config.toml
tie_embeddings = false
optimizer = "adam_atan2"
beta2 = 0.98
warmup_steps = 309
Each number is 128 + 24 x the weight over the matrix's rms, rounded and kept within 0 to 255. Layers, rows and columns count from 0. Numbers have three digits each.

# layer 2 MLP up, 512x128, rms 0.122, rows 436-490, columns 0-127
046094129145126124123125106109105163140123110042115077130113109150160112087189129153098133114085146090140101169102122114193122139118172164159151169118100132120112172054172187155179122176114132069086125088141131104116107095173173101131127179116150125125088131115129100153095133157143092137129089133128121145122156139118165157154140190197114077164195146103170138101129151157140128147093
127128125128124128129129128126128128129128127129127127128130128128128128130130128129126127124126127130130126127127127129126131128130128127124126130129131129128130130130127133130130127128130127128129129129129124128131130130126126127128125128127129130129125129129128128127128129127129132130130127128129129127130131130131134127130125127130131126125128126129130128127129128128126128130128
142135097160059108112151084136107146085125111170093122137126171116159149118094077172169174122108128126135153172122168122150061063125120117068126078160134113194153099132126115129119148102128159148129113179149144114154073129122120166140155177126095186089105127132118147124100139095139101158137138200158135164135126102103124114119140131154125104112127100112168203105153096098153122134121
092147166143182103142105127158117122112073116082078129195154149100114076112187108093141090067125177088150068096100109138164176152166114130119162118090108120070191137086127112129173147116118164111097150118098145094131063077144185101125142136108121119176104089091142154156136158157092104089158085108153112119177224174143151094160119122160120144167182138160136180147099131135070118140162
136125134146154115110130147151124121154141138086144114132097164141128141135108162164116116137135122129168146155100128138143108136122137135140126107129109173108122105103113121130147117157114137108089117104141144153142128104136117106128104161099081193125150117096132129121133165127124144113149124126105090141117142115115117137093111101130153120116103170119115137113139140164138117143130
098125084137078120150128147132142151113120130155090133133147167144125083046107122168188141102131119119116148204132062139151124075142052132100102151149137156196165133095126132144171143161096154117173104183141171125110069126117145165138113151099110136158107110100081123122067136159120148123126134183170168106171140127133104160113167125149068072086126153116145144124134120159078144110116
133119205157106038157142093153136123136144126129136092101132187107117102100094099110199132141143165186120093148108145087120138071147058177136179169128153117127134154119135140158193170123119132119095114127111189100129133138116150185114102134091136117174094058130116136144123166093121146126149158159097102098136091121118135105166187140149160076135202154116124129110150088114080125121145
132115096136099058163122094156121121080103123214131099117118144110143138104180123132099088077147125167188120147103134085170101115110109172145198085153108128153153145123135130055132100122132107137108165123125163127133116170098145162132118141101114169130144128158131096093101134149135118127093082113166166156097136138169120104104175132156107139097132169081133127082140160162114155122142
126164143131160134121153147157134141128109141136111101117109176116127121117119130110128126114146153156126116106159123092107140125117134136169154102111110075133103113122148104119116099133131124117153144137122139137122175133128133119082115144124130149102125141120123158119122136109132132141137158141142128117107105091113122130145137167133120134131108107118116155090165178114117100126126
122133126138133126129132126127130135129124137126128129125126135128125132125128135130124126131132117125125133125127132124131127125136126128128136124131124132123123128127126116128129124126125128126130122124125141136126126127135133124128124132133125131127130125120127132126125135132126130130129126131126124136121124132130110125126135132129130130126132128121131130131134126136124125125125
127132143131136137158128088121119162092120119128131100129138124148167137155159138143157092135118126131146121118116165158109100151117123134108119119096060150135101133135109188132097096138121147089120134079118165137129127157131100130134172163120133145136128106132149111106143093141133121152110183093124116126130122133116115104125127122161116124159141125105125135096140114122144156100114
120132131145135108134128133132134128141124122110136126136115144130129131129121125140112127134122119130139133135118132119130124123127115140123137110117126132121130118134122124120138118126126114134119139121133133125131139123135127126118129134104128136138133132114133132134126132123141137131137134126127109139113128124131130127105135123128141128122117139119118141129135142141126110135123
088138124117159114151160151132110073065173110085140149148112146154093128139092196104143145135104164170141131059147169107136135110158159138127147102148113148169186179066118167132124116109127118100138109082125194122146163175103107110093101074057138124157103119140082163133154110153118165124099142154140114085136109137110139163180123159191140152163133111130107153114107067078104119088153
083140138177148184162155134158094140208137129119113114128106110053143075126180063077131160054148175151108053130092056139075090133127139135162124132142114155128122119160162124162152118098132144133124124170117113090158129126146185131080077116107124118170094154076152119149121141100165150086152111095093172151156116165152125123142172126110103093150143180100139145143115128173118138076076
135108107142118149112183130072133148109148144157125148150133132120164133134091093153113121140120168111111123119093133116141109149123167117135176079105105104118099167147150129168131123111116131105139113153130132124112118102118142145131170128135117134143118109100108124098125137134167149116159176119156150135112075126152103150159131116138117144135171112116130120090093127116124158109098
118138127119119127147125109134140144107118123143132134121129145120133132114119130120153091112153137145135121111147128106133124122118125090130135125113118116153115137142151136093109136122132150120138143115140129145148143121106120131124141133133157126135089133136129126124136126127127131138122131123153118126114136134123124109149130128162101127121127114133133145119127134117131144107142
142118148153163151161102143138090189102148091103121155159124090107074125168183153079106158120110131099108093085161094097087133137093108136107103148110129139164173138057137120142175157130116133112122168170130103114134125138160151088145093168112135151131119116052150113077132169093117171103125115088151124105130112155135041161197165153114128127124157098214121163118130156175102129112121
135110123167116154127137168108141146162133135119088100143083178098148098163130122128136158136134147111119147193163122152133116137135124118100150151109146116109095179165123100132110128100143103161123136126125131130154134133146144140104131139135069178121119131106097121070131171116144073161108114130121096139115137146140145122147123106124105167132137171135138106105113111119113095114103
085088120112120149148140139145082104183119074113102067163126151070119093138120101136107183109124158181105118127105111127141108108111109126164140122122096094124185163141183124113147130054158103100123177132111157121067045144119178126171110151108075137155077159086104140166145155122116152144125131104128120121182110141118156132125147159170157153202137156099138163194111196141099136125076
180094131162131112112099114181122147165135137205163131133076138125102114208123130109142133159093157148245131103192188104145085115114128085133119075126148100193200151112143178038095096107074136145135128151116139147068117137120117082134134213119076188107085107088132087079117170108091125096102131132187143125157108176119134124084144169097101113163127098157133136188124130147117150061112
096134096169117116135122091112138138121101100102127127159159145122120087122115117089114125077168119089089166187112125140094131114192173150115121127065085083153107153126202175135097114170143107084145134133126109118168100110161123141093062148104147145186130083105122132090203142135120110132079151127142209156163138111110096180150125077124115104133168165157124179146081098128147148129117
157117121121158054180119143131136133153091159140091131184163111137127081105116173179142146128149137188119061137124110150171099123155115123095156144113149179159082156124127132123143107174142114100085122113127125120124158164122126157135070123090130128153117106090140152109130095120091119141093145157107134159109129111125058116094203186114118115104109110135147127162145117128168131094134
108139202111147127130158185153138096122106118150106148155108124099117119136122150126156150142115201186138146069122117126126130146112100144149135100099103121137127143123109085102141105095138066136152125116134159102098147090112133104126111132121115168117137112092124129100144127132131148121175133138130152126100139110163136132108121126135158126127107166123101167142132149119127094093096
136127125130128120124133138125123131133144135133126129136130123128135125127120126130121141121120131121130131135130124126130123128131130134130126128131127126124133127124129126130138124132134122128130135130131127118115129121137129121126131113142121127123130121124123126129132128126142129127120129136131134130131135128123132126129134121123136134139136130130128121138132117126129127137127
131125125142126070138169161129108146134120099166152126139092178137108079154105138112159143151126186167178110073100195140117058103126139128124129124125089128147135098157151144129174136157115067132140161168119100126044135159132206065133102127095122161181138095118135135165146125071130149092133145087176127097125115182077110116100141114110169189153156076146142159132159117100098102104120
128101157118147090153186153133126146152135128169158110138086135130127139113111131138145135129099120137145133088131163108140166101138138160108145091149125136155110158084118129106112112102116107107176156122154124112134115147086122119161155165116104149095124117132127086144091146121145153125132121102121106094112111135166121142129138099190133076099121125120193149120094123102105086141145
143122110135126101119127146140122145131146124118136136135118126127125132124121133142131142098115124104133116139100127117126132120132116114128126120110133122106130103131124154113148132127153131136123125139149104137100124127127137128130120118098139122138126118132120115117124131133161143138134119122143123132120118113119147128137140123122143133147141123131120129124140124108131120137123
121129141103144117150119150095124110103140117133113149132154128112133105170124139122117104143134124131138106108141113164151145126103117159094124151133120125128119122119112133143152107117126140090115137123123096143147120135133132146148118161115149128146080101129125129125115128138135120120139114122138137135147154138122083127133127135141130124156140151154143101128118093133177146152105
096157135124156111144126144190134154119155097109092089162138204126127097127143194131160148142144135139096115154147107174133109084113112137143156147093139092123111197169102100149151122113152135014147124170136168146110092098160174106118041118128090137206131160121139127091114170086109150116131091157169108134188119169096080120156118110123090101178155165193085142157119207098112114045080
128127142100134134106132117113139122119114108127121123114119113114135134169133148127152125132105136129123128126120139153135113151125132111160113141148151148138151137115133163133104123114120131123106092129124116134143114130128116151138120146112136119117138104135125126124117135117143128131144131092114122125152131092110131132125122095110127110122126171140131151123122132119150152124121
116108093188139106131148113095152120115156107069115088126085125090143104101155109128198121157084155134129113131100126159088136097127145146169148112133124149141158143134102144115193139129122116105126115137113116112138091104118163114150119138116096182173100156112112160104104187154142128159130111133098167122160107131086141159157154136129076104140160172107121160146112131119056107115173
130126128125124128127131130130127126130130126132129131131128127126131123128125127130128131127125133127128126128133123124130124132127128126128128126127128125129129130128133129130127129134127126130127131127130126124127129125129129128132128124135129127131126126132125126128132126124134131129128128127128131127132133124129131132132127127127130128133128126132129124131126124128128132131131
111139140102154127098188070171149135099112120143113114157101163128134120111056107127161129069132127123147125115092151081175117133085160096170153124115121099195198166086174101159134130115095142158169136162068159139136116167157141121109127147101163127138137115124128119099141134166118138109078143112154126054182113082149152092122101114107109109119158117125127148108139143160125158121085
146136099144139091115163116133107122169157095202129119157109182079144097155108112168130158123099134083181105199183137113188118112132133175148154093171174183194150137114073055163134111105074122131206135086086124205161165148130136136137130059126180177109102129128103089054119126086138117169158114157166145153131117150133041104048115169122073086095144092096184163081139121113180165086069
141106101128103145098135149148123132119125145120130133113127138127132134151130100118152145112131146120142099132145120134119159116114146116148134111123119138131126147126142132145146140109139117112131132128114115125124159135108119120131138152111102122119113128144135131129146122116132138118129116154124134114130122125134138135154127132136138138149128107100112140108135113107148128136135
155097136198082158176181068131091147155128100182120107128127173103103105137140103188101083134090118151148110127162178097118133150087105143175119101151108158088119122149139117148112101129101104140167126170144104133084098153156096178146134097115105152111119131142041100136105124157141110156112132150145167161135089103160148112127137138136112119130145107137103127154152125094175138122140
120132134123127122139131119127129122130121125129128130127131132126128124129123129129122119128131132135129131118132121123132115125130124131122132124128129125133126127129131131125120126132122125129122129132127129127128122126130124128127122124136132132131122131122124129128131133128125133132126126117122126129130138124125124128127117127131126120117126127131133125137121134135122128125130
132114136112135108116111145124109139130149131120141120133127146126145129119135150148123141116119139104119125137103123117151135133131107161139130134141118146110147112137121153134135128111135116139118111145146125097118099130139142120123110141117118129129139084116119101122137135145150109151119116125119120121104136119111119094103129120136139114144117147155098132130129139125134130116156
130130094100122128127133147138103123111146179139122126115134149140146143117107108127150151140150166112123096142160106100120159128134138141139164102125114124149100151147138119139117127118125114122125141138137111097113151135123108113128122127136099122118110096119121127124179134149122122130126162152118144136130121140134099121152131151158135153152144109128124119127146097109154121095143
086101194080121134117175146149135149115106130146101117154126152086126105122197074099113102163089123127114040109113141133148094091129167186123140131087148132146180157107117195142144131129089143114103138155139133118113130160119133063115123160075149115149106140108153108132138147106116180161134173199158071118141161171144084116159137164094120081097153164125132150128159105174117130144101
094121154115120123115162102184127136086110132076172113176198145097120070164150162094140102035100149097106086178100135133136096123119143146094135155086141125150127170187129146096106115112109165132092127174055122156134129142134189114115120145101101160159160099110127128125180151113136084067115077133154123105165109170115141127119136148137138095144146142147130133193103160147136131140141
127132135111131105110146160171157100109121129142139130133129115137142144157111137139145163107124107138167129120125097115119138133122127113154170119102132126113115139087114104118149111097109118124105119100131135155155174137108122111136130123102126109136133144120128127103155135121128150097152109087137105110120137117106130161166141143112174148180111092122136166114168114140163118123097
085132142130109122149110130124165101102144127150109142113175116151158101128146105126084125124148146107136098109132108126161118106160110130096164118160127141162116161100146116138127111135124156133073116164107100101161150115114140104134097162146118154163097151103146105102104148134101152102102126101093126127131153142133145135167131095156121102115133119186138118110107179143171114136121
138144129139105120141118144159157117098105128134111114144078137115148109142108112141109162147111136142172142148153076156144112148138090145167152138087135107124110125126132112111093143102122066144151108131121076116132176168114132155100143167117130163122131122146146110082117133120168132134161142132119153094102156170108134107123130114139126144154123143140135148129116131127149147143092
074090129160081102101204057135071145115101126113165133125095096134138156171082192135201179101074104102141118134206181142122166174138122111161093106065103151167160090097199184079186068203119153149168156119097192111089141199120075104079077137064087149145135121139058046127159157162154146114104112116204093139171098113108161087130120094142105125089130110194155201138164117178059089052096
114105097139146128123119129130141133124150101110159145167135158117144125167162123136103132104126111111141141106101112133134170151145114084089134143124153128104180116135104105154160136133156104092103145118123106138120097110126161111129116153133141154137125136115095068128110129121121150137152120095138145121154147160115081145138152130115147102148160142149106138121137167114111168108096
121086119163107100112117146110132136146112116065154108178159117115142117181173156147137073114048139061166103116125117154136066128123141145142145123149111108132148110133087166176152105136102143114055165137118153122108147131088192117089092159086046176177111116127078140103170184151084127160147137113131164113095085168133095165180141163108109103159162120092159148149105216129128136141147
106103175151148153158119102156125181158122090108111043137105188142111082145155094103160079101120148102104138136148088159130135083128165177116118138079102110144192116123162092116130136153153106102104121094104164159121123096121158191143069181146095147121141124114106133149088164103190123188110128147190165167112107130128151121110147138161143170143133115126139134145052153131071134132114
139125180142157108160153099135131175141086143179110157167113113130111116134128107118125133112124207142125098095135117041145176097120083096195128108131166149145092179084134116088133105108078116144170131117049137122101173136133114162076124100108109161120123071115161098100086136141129138135097101119113128074139112105189133121116161153119156118139173130157147145147114094157161127105097
101107127150153119107109139171143109169140155093143123158109112071136086084140154185098090136082105183123108116106103075136126129113169143127101150079103114167186148078141176151168125127155128092135113162084145126076118165150193119091120177126162101144085119092121150140173146106107139111109154129131105063147155169126125070158141182144111168204132134143157156155095151113101108126156
136096071164133099106138112161125188131122143091097094132135160129169128114141092160139106108115137117152138148100093097141108139118147100103143150116074083092091127162144154105146159125169160120152130107145156114120139134122120117115136106090092144142113099127102143110126133145143143188130135095166154133113123163113116117119139145165147137151120115122143133111124119102075144140118
080130093136128113114137119148117115087107068105115124141129096113141098139178174085193098129128149124089127156102109154098068139113073154094132158118148130107157137136120133159151129213154136114092111118109211124116189086137128156141132129085143138181161163097122103142121158140155115187080138065108179057146098093127143142195145072135079120113162156136095135163082187185110134132119
156137126147111081148139128129138136112136116094085135124097144152117132110096145122124094152115116155140107163135119097133093154159094098139186097142132118154076174090129127144115106133119087115114149093113133142121099141142094185132127135133091156141106128111138126103098104135142149127110132136169158147123137157131113113117139162162167176122152115111118119101113177140153117146123
093164095154150108164140179136118147104155109107134131099105165107127076062139097099210144109082153157136162131118160167104152088086110112084131133160145096155153167119159136158134136173101121112120099113071154094102099144116173152157118153135106165148081096132130103124094118081101121157117137174140154113137130142105111094125167188126123096143113140143226140134153134125095098136124
118140140113114129130133118122128119125123114132123134130144127118122117140109120125109111126126128139134127109149128125126112124126131129114133117140138129125135133129141135124121127150125105137116146134127118134133119124124125125125131122158138133140103139132130141130129138112123131120128139119122136119155145127128146136141118121132129117118138121136132125147122138142128125151133
# layer 2 MLP down (transposed), 512x128, rms 0.0794, rows 436-489, columns 0-127
161183132108137145143088123131168169100135124056069153131134117146029140062113110150110103176125116134142147094203137127152080159154111079215089109099113054125126174113115136117104167148101163137155104088208115093136089108170065147154116104165156091083118134126119164123116089144131123147135109157155163150137155120227124142109067143146170117115097129164132130172105097130138119107125
129128132128129127126128127129129130130130127128128131128128129127128129127127128126132130130127130128127127129125128130131129128129127127130128129127128129127127127127129127127126130126126130126127128127129129129127130127132129126128130127128128126125129129129128125127129130130127127128128128129129129128131127128127127129126130128128126131128131129129127131130129129127128128127128
107174138117117143137162121118093121125090194123107147162145109133208022161160169115097153120153123112128141163110103145175140079069149126118111180097134122124103116151134136066121126143140101116120137114133094138137132123154179098129090169085141144125133148146153127084134148146122112136140131117115160110141148129198095160130111135118143143127135074135108090110094129080123149139103
149164148173152101144116137073081148150120123170161183150106123134100148110134133152194109104168088120169092151144145148084171085142091133087113169157087132033164160072128134131141126088136155155143137123093111065101078112080171137105178085089123108126070082085141085118153101087099116068143138059120144189172094187115194083148116109162122144111106158177142133149152110145189163128224
107140118091103149141121131137106145105115141161088166118162103108105111132143106102134149107114127134094116085147125105111141115131119097114130139124159090160158165151149130129118125124136125165162147170127124116126117166118120132117143099150160089150111137178118108141157095135161123128086130127160157103142120135143149097152137158136112107146156089111136125142102103094101142107132
088084090125092160124123170075100117120121142105118135090168127119125089129095198155119132113180047115125161174141112118131143107128112160105109120103129153153135148176144147136156138139170138167227097089119139078113157141132143105144127120115094187145121129146165140116029175148118176161171188115160128099171156098168097141102104075096128091095117151089125084087134148119092138142116
111126221116085080150119112130101131148129164148123119126155157149115122078113096134193162112154109128123123092090142144116151117137097134090152123125159100113101159113111117151198180102135143154109110143120180128152154148108180190109151095126149142129109051151108126177125134105129144109132123151079134104142126074182200095159122127149117084095147141147107081110117084122113100144128
122132085150114111077205153113129111125132070126127121160146103112190149187155091133118119106158145139147076167166071150107126121100177133149096186115104155119118100144075176133152105134146180130113139080078117128075122099113228110134150109139120139093177115143133167105150094130138101090187147170077106127145176129114133149121115103116113174129134118084087055076120124168133146162140
112136122103134119108101131096144114128148159130108152133162110140124111155142137131127133120117120129133110108099127107171113156119131146133106171135186149127146139088122113111130134143151150105106158120144124124116091124096093128124120128139114127152134120151127123147133105109120140122111134107128100127157144117145127124134128109119107138118153141131130127112113138134141153142151
128128129122127128133127124131124124124128126129129126129127126128130127131128128128128130127128131126132124133129130128126124128129128127127127128130131124129133130128126133128128129125127127135126129130128124125132129127122125132127131127129128129128128131129130126130130124124127131128128130125130126127129128127126128129131125128127129129128126128129129127125129135129131130128127
125128108132092094198141172125150105145127123126159142128096141122141063129111145102122181143111117105139107140138110093151135130112124141136112138143185135118132141144113120125150154139114118172133098166101117110098130081098168128136072104125126100097134141134135139131105153138127140122136104117120118116150144133153129161143127151118136108132147114135121124149111142159101094162127
133134131120123136121119124127127132121132122136130124124134118123122124133137130128137129129128123126134127128129130127119130131125129115136128128131134122130135137123133127129124132131130136129131128132127122128129120130128119130133123128135132120129125125130130128123130128127126115130126124130134135127129125124124125125133127128119122129133133117135133122127124122124127139128139
168089131143081117149096066090121136129113163107140153115116127142160149192129106117136144190150139107141147134102136181099106118154142128110152173144098093089048113156180132127173154151132156131119136137147054146168094131129041128113137138176124091131124148117085119141135182171163145126139131070107121154097139114088154150069133131111105055105091134130131149125102133151173086151133
086136134183137121116094128165133143219170168140087107084116130069164054129129057153131155096155121159096098116093113166127093167106140069110065137126116182135140116213145118163117100161135138175122123137134097096176121163139146148093083128108105156158123163163173135135090137095160128115148151098113107126108133161176068153135157150049138133140050150130113102134141107125133126069157
120125134149133131148079141190132096119090146105178141121122134093167080109179148118147135151159097152146149118098107144123164129131077117119106146153143175156149110101131126095089124138161132131128146137100109150168106151138141100115104113091139168112127129133132119137086102102141111158122104112126072111139192107132107085110123121122120145140089166124099123175160152152132090154139
134116140125118130116128146105106116145138135123124134143141128131127106130141138127130137125107135114127125125121126129138145154129123155140111140136145144117140116115119119142145115140117126124120118136124128119099122115137143125119104126134110113118145147112124133134135118126135141129135132129101134122147135118136136129116126118105137133112137137124108118131128141137141114151124
150104150126155123151119164092121148127110074102117104180113067112059147163153207119069117129155151145123160108167091094127147119137159122109147122127108122151147170087164149105174158115142121138151157109121091122118139128136150098099128165158141140057108128103150121115117092138153173107123129104134137154092133149177099161153088144036125101118082127143110165135105149150102146126156
129127136100151133081123093164118150128120149136111177125142092126157083129119119109119138101112119144123129121089117115152130111128129093127163105132149129084125124158154170089111145150140113189118146168127132113171120134151110143120155116134141098128138143126129151133092134116130170130160110125093100127090123132130144145129108144096111121122128108111114139158127114117119180112130
132131149139106137192151121156061172101189140147130149205153162137073036156139122121130189125118126130120102132135116154147092135135108101138129077115104135151136092163129111088155121149128071136109135126112138101149101120136117175135090109113105135071108142126099129124142144152195110194135166123109135074129110119205126089117097126146125113123163089131149125114120131140132148133119
167157160181190108143168107184165076087107128192127143086160169124071109137144144144052153119202163051209099166184147089114077134149162126095117145138125051144153177088158183119072130121145109157141096159076143131068101106137152133104155142132112125136073084134146121082053149088114158078177087087167119103159109149163138168140088146158136133162112140098128124140083099133142108132095
117110094123127122064130096116137134117119147170119173115111124114199101138135140067134132138148107132078135147128132081113157133077151118110172114128110139161126115107173140060162130141117113137141151137076113146173126127151133122103072160114173096146151122106110147132175092162094127112180070120128156218092161130106126167110076124157131078139088121159116208155169112073103139132134
098129103099139108117102174126160125138105123119157115187095126131165109162140121142152116127114133102111105087132125165149119103133116149115120172137127114108131145123108125146143134110112104120096111161062105159123144123124155150154106135134121107098125137120121160155146124134113160083141145126123117115120094135138119132112155169125098149150124139165072161117147146134114141153102
131175124121134144112114127133138130104143102145124128119138145121107109156121157120148104134097142065131124133134118081114103139093104098136118148109153120112097130126126139147147163194162125140105144097158146156098101123134151131110146094158133123153140101127134133144117149154083135145099163127139145154131150129168127115123145085101111163129138112125120093126104110104153146140089
124129130129130129131128127128130126127126126126126129124128130128134130129130123129131122128131130125130121125128127123128127123127127130129132125127128128132127129130128129127128129128129128125131125123129128128132129134129127130132128132125131129131130130132128130127130127129124132128130127126126126126125126130127126130129127128131128126131128128129127132131127126129129127125124
097142123100138105121157124116111116158112108147141105102173186134072064092121149089140092145157143126130126166123146126124078170085138074112101176153100168178128101117116102151114138155128114156114155118169111141070124154099181087142128160120098100144170141144145159171115104131094169096155144065144135107154110133067143133096124103132137158113147122168185108129147114140109123102134
154143087133122088145112136133125175122140146086117121136114119150157178163170109129142104148121116128086131116105111124142149089155111137118079121150146099097123114156146157127131135157134105126144120123103062150079108137142132151125165116154121135122143139123134136146097110155133133146194121121174170118101158097127104161122146118084092121118101154113124089142138116124140088115124
114135140122145153137137123113125118130116118131120125125138130132136126131130130120133116137137131138130138115148129131131128123125122140131123134126123126147126141127129102119118125136112126121135132125115143115139134131130133127133139134140123121108135134120131139139133119129121112125123130139120123123136126140125117135123120131137119128113128127125129123134125125142126125126128
134122111152131110141145099125125129147119134133133109125114137122143105103127119133138137110142146138136155145134134136127132113126149135136121127116127104103141122135115143119100130148100122163118140102107118098128138141116187126111105113116114139129166168106153134166112140134099168146111135127129140129106097137153152122114124123118137130105131145121134155132121124121112127113119
113110135055173088141167156148106135131115113126098128110117111158100088150096129147129138147147090169132116080141137121125167083069153068184141119109158177126142145166123136111116146154144118117165125161124153147143112132136113149127115115161147138163099181132079136148139096135098188132158095167113117092131120078141134055158131082139055070123132171126113122174102102092103178119135
115118112144113104153122139142116128127138145121125134142136131129129097101106124133115131121148129143128130133135135119125144110115122154114133129123118126119104120147122108113132142145149123128140152136125132132101143129144156114120136125139122143125118154110124112130136128139109143121107130151134143133105122144142129112119127174140135133138134109108135110136123120136112112120128
079103111141120138204134101121124135113175153113059114108127127143117062099119177133143143116118138151123107161118121150118150111103106161130138091132109110119105107153103127105152127095099096128121118127139119135143126117124147116098146127161162203123142164095128157120124125161121123124134133112148137107128177133177146149138135153130076147149128144104096156143101110122153136100176
127129127129129127126127131127130130128128130128129127127129128128128130126128125130129130127130130128125128128129129124128129125128129129127128130131131129128129125129130127126131128128129126126130127128130130129127125130130131129128130126127129129127131131126127130129127130130128127126127130130129129128125128129130130128129129130128129127129130129127127130130131127129130127130125
164156115113133152116114129077106092098160130109145105095165126136089140147067121172096130173134091147121128081089123187157181197143126116139137125114134141119102093159124163111118144155109090128120205151148105164129180096092055126142137113153098149073154189125103118130104072157094158101132095163128107114102174157152163101116143183117128085132081128138084086148128131134190141145150
225138118157060037081138106146208125094130091122118142150117075108162053171144088143152086175120159124165083217125083072099053065072139219132148124119136097083185095127067168128162079130090208091147110058077176117228146144139231113157074127170122098135163121142069172124155212096135177135105114136163144133149120223101135160079151142146074111127128072123136102088101158098183186089133
110133154142141109133131110117135133133121125117119130135131139131113121108127147136119104147114131143113140124115129125146110127140117157106128152128133132117127114134109126118105126137119137129135122126125150125128113125159133138135114114139145124137142132113107131127121125149131122134128140101136110135120143130130116125123133124122129115122129138128133107139126141141125133125131
110115102179152146144122125135133128120143117147195140138103113130170079154091123104133103116098132120146105131137175121192146056116146141167063128125109117136102129121121120155156096113109139123129101133151146134161105129075180138113154139110085128172132109129094133160138165096139132128137133139114122153133137132175117131174080070112119108149150068130143137152141148134132104096114
131128125128129130122128127127127129127129127130125128129127127127127131127128127126128131128129128124128128130125129129128129131130127126130130131132129128125130128125129128129130126128127128129127128129129125129127129125130133129129129127128131127127127131128129128128127129127131125127126128131129132129131124127128129128125130127125129130132127127128127131130131128124130129129126
117135118130132132129138125113136124124115128133118120121133118129107128133105121116143117126144125141152145108159123131124117119112123093125135117114144115138122143117129107135119116138138144146124130117108106143128150133129135126136148120140133119128112161161141148149141133129118134119134136126132140117150114132128128147139129146133126131115127116115146129120134114127118110125119
117113159141151115121129108129146130140123102110140123161133133104107110129148150138121106133119111139143153114100140153148086124139106115109114146117133133108149129117113130131140139134145140125128117128127132137136102128152135128132136122115148114148132151163133134140106115112141152134126125094134101119143131111130140121109137110093129107116110142133122141128123165151108136152115
109111158123115081068125136144140113123095154166123054126126167141106123094185144168126114134122116168124079157062089195166131100132210122153109125090143097104111150129101193163127104142100140114090120127134121111117148127174116098118104072114150160114163154113207136111146109129092126131120172210159125107112188153128114147106118145052122112118140135158128080107122131143139133121099
105127154150110119106172113104151115059139186124176133220169134121174149165063105122148109109134085133117143131108163183136133151122184086093144158085153113117120137180141160065123094112170198103081155133069137180131145128079155144123165102126092120145191131121141126122148100134128094068100059118146134091126098165096113166069081139114110118104068165136116128130176134131092142132142
127128151152118145156112103093098174153132124145105127141124129125124105107142120110138072159118145131098129118121154126136108112124137127114089125121117136132140119166127133134126135167131141122152147145101136124128103154136155155111131122144109157117129123104123124129097136135127111155092149150147150168121114132167139100120079123162095072106148143107120138130102137142115142130134
167114131152165115092133105130109162171137099135098124138135142101079096151129112117127154125155134111119141101147131144105145106122137111153123148105098128105155088131148162091121122118144163163175099122109120115075114154152123102104198085108131121110180095137119152145165130137125154133170146161159148146112099118138141102105138130099106144120102145107120136102160104115130145118099
115101118138146126175151103098110125134129135164101130094197132138137101048137150106136108131133125107105125127141137114149100131153145098141164158142129139085148154105118107133125110118160144128121121118150157160116103130155136130119121146110116142117126136136117156149135120126066136122155090145109102143131140119155155126145113157148135089126154128091165120118127131114109129146129
129127147132088083053130047136112128135103138140130153139084015098112255113136153109183188110083097144094134156134142147120169198176158076145111127034149135165171105098151178096170106180076204132138166155093220082079115175131030137089138115098116143153201146161061121182184105150149172162125125143131096142140119110089176103127133152085080125062063099146187156180118126211083081026083
115131122110137139167141087119084136129128138143107132108117113125120084100115127135139114149157149157128111141154154119136151123105127116095147105135100122133132130135130097123122116105117109157146156147112108111138143137141145097109157148139153098121169114101130136151154126181107123133144112130110118155108119160171118122149101122161127131087114128110132144130129131140125121093147
140098093105119131164125150124164126109170132091156114102129121181123093158116125190095133136177108138171154093122102201125129165181080139207128073137149157131133069142107130151121102107172110136107075142111120179127111111110140131106097132130159141091174103131144115095177140134122110144115138145147148099069077120126109176122130093112137068128127166101112128136123118131128109112162
143092130155171139129078045192124115138131062149134063131111164123049174180114124125138120109116090063158210063153146176164144123069136160094155154112123112141115111125135131099117137113104124107130128118140145137063181116116080138145066121196106122073130142150114131164119124105135128142147135145126113180103151095141147176139105162094150232137127082164106064146103179136132116166130
138092206094137120183143140140128142123147077127091076109165110110094153170131118130084125105121127117152121104138135118129209122110121159171162104136150183142109145085183129125142164165108080117144091105146120105059144103153086154149108113131058142038147152124086134129117170176128114126135117148097128163120121073141135142201140140146135103122134112132083157143100157136131090149154
132159098105172111071169117141183107135130131134114132138110123095093070112106148167133093138111105130124131143090120106141089176121181111126103130139133094115162127090109190151148135112153143118113103132129113104156154145163163144123167178115125122090129182114132157138155141165099129098092164132120103122118131100111140114139171087138108134130079167121104139164115103144113100139126
102151170075118153157153150106113090120103135153117139128125125118159089137134164111129156169139123157121117064114152119145130129113103103162147097115183130159135113046084114123104102143099084169157146189120145138142137138112126108117105148158151104093152146137135146152101127105152098082175143122087102124136127120154113147135094123096132112122133154131103113155142166152167087128136
103098104136107144133201100122113121197136156144159120094134109130139121148156155139135100160136050110080091091122178124129164120105086147135142136165147159107156107170101128138149128109077099147112128108126186104110176126131110155166181118142155114158159097122111117134086118153149123126119114132141145133128178136098127088138080172108058116096181098111084100145093149119183141148101
107088103112146171121118122121133107134114184103114140118094105118160120120129125130139117149079119122113104167128115144128126112186158131146094155127151143156146153156154155110156168121133130123097149140136114096107137124119113123145132122116127141103158120141127164130102115129116132134152111109113104143162104169141110103116121132096115143123103120136123104154106110134106153154114
102118112114132072181147157122096139131151157111096127130109178152170033060144150073156120094105163119118178149132158141135155104078097120108140122155167108087130149140108112170102130173103174137107121122071103130112145125114174126158157157143129168144130128124119135101120088112088135167153176143102149106172115097126109141119139144103113075138125165112175125106171146092114113134123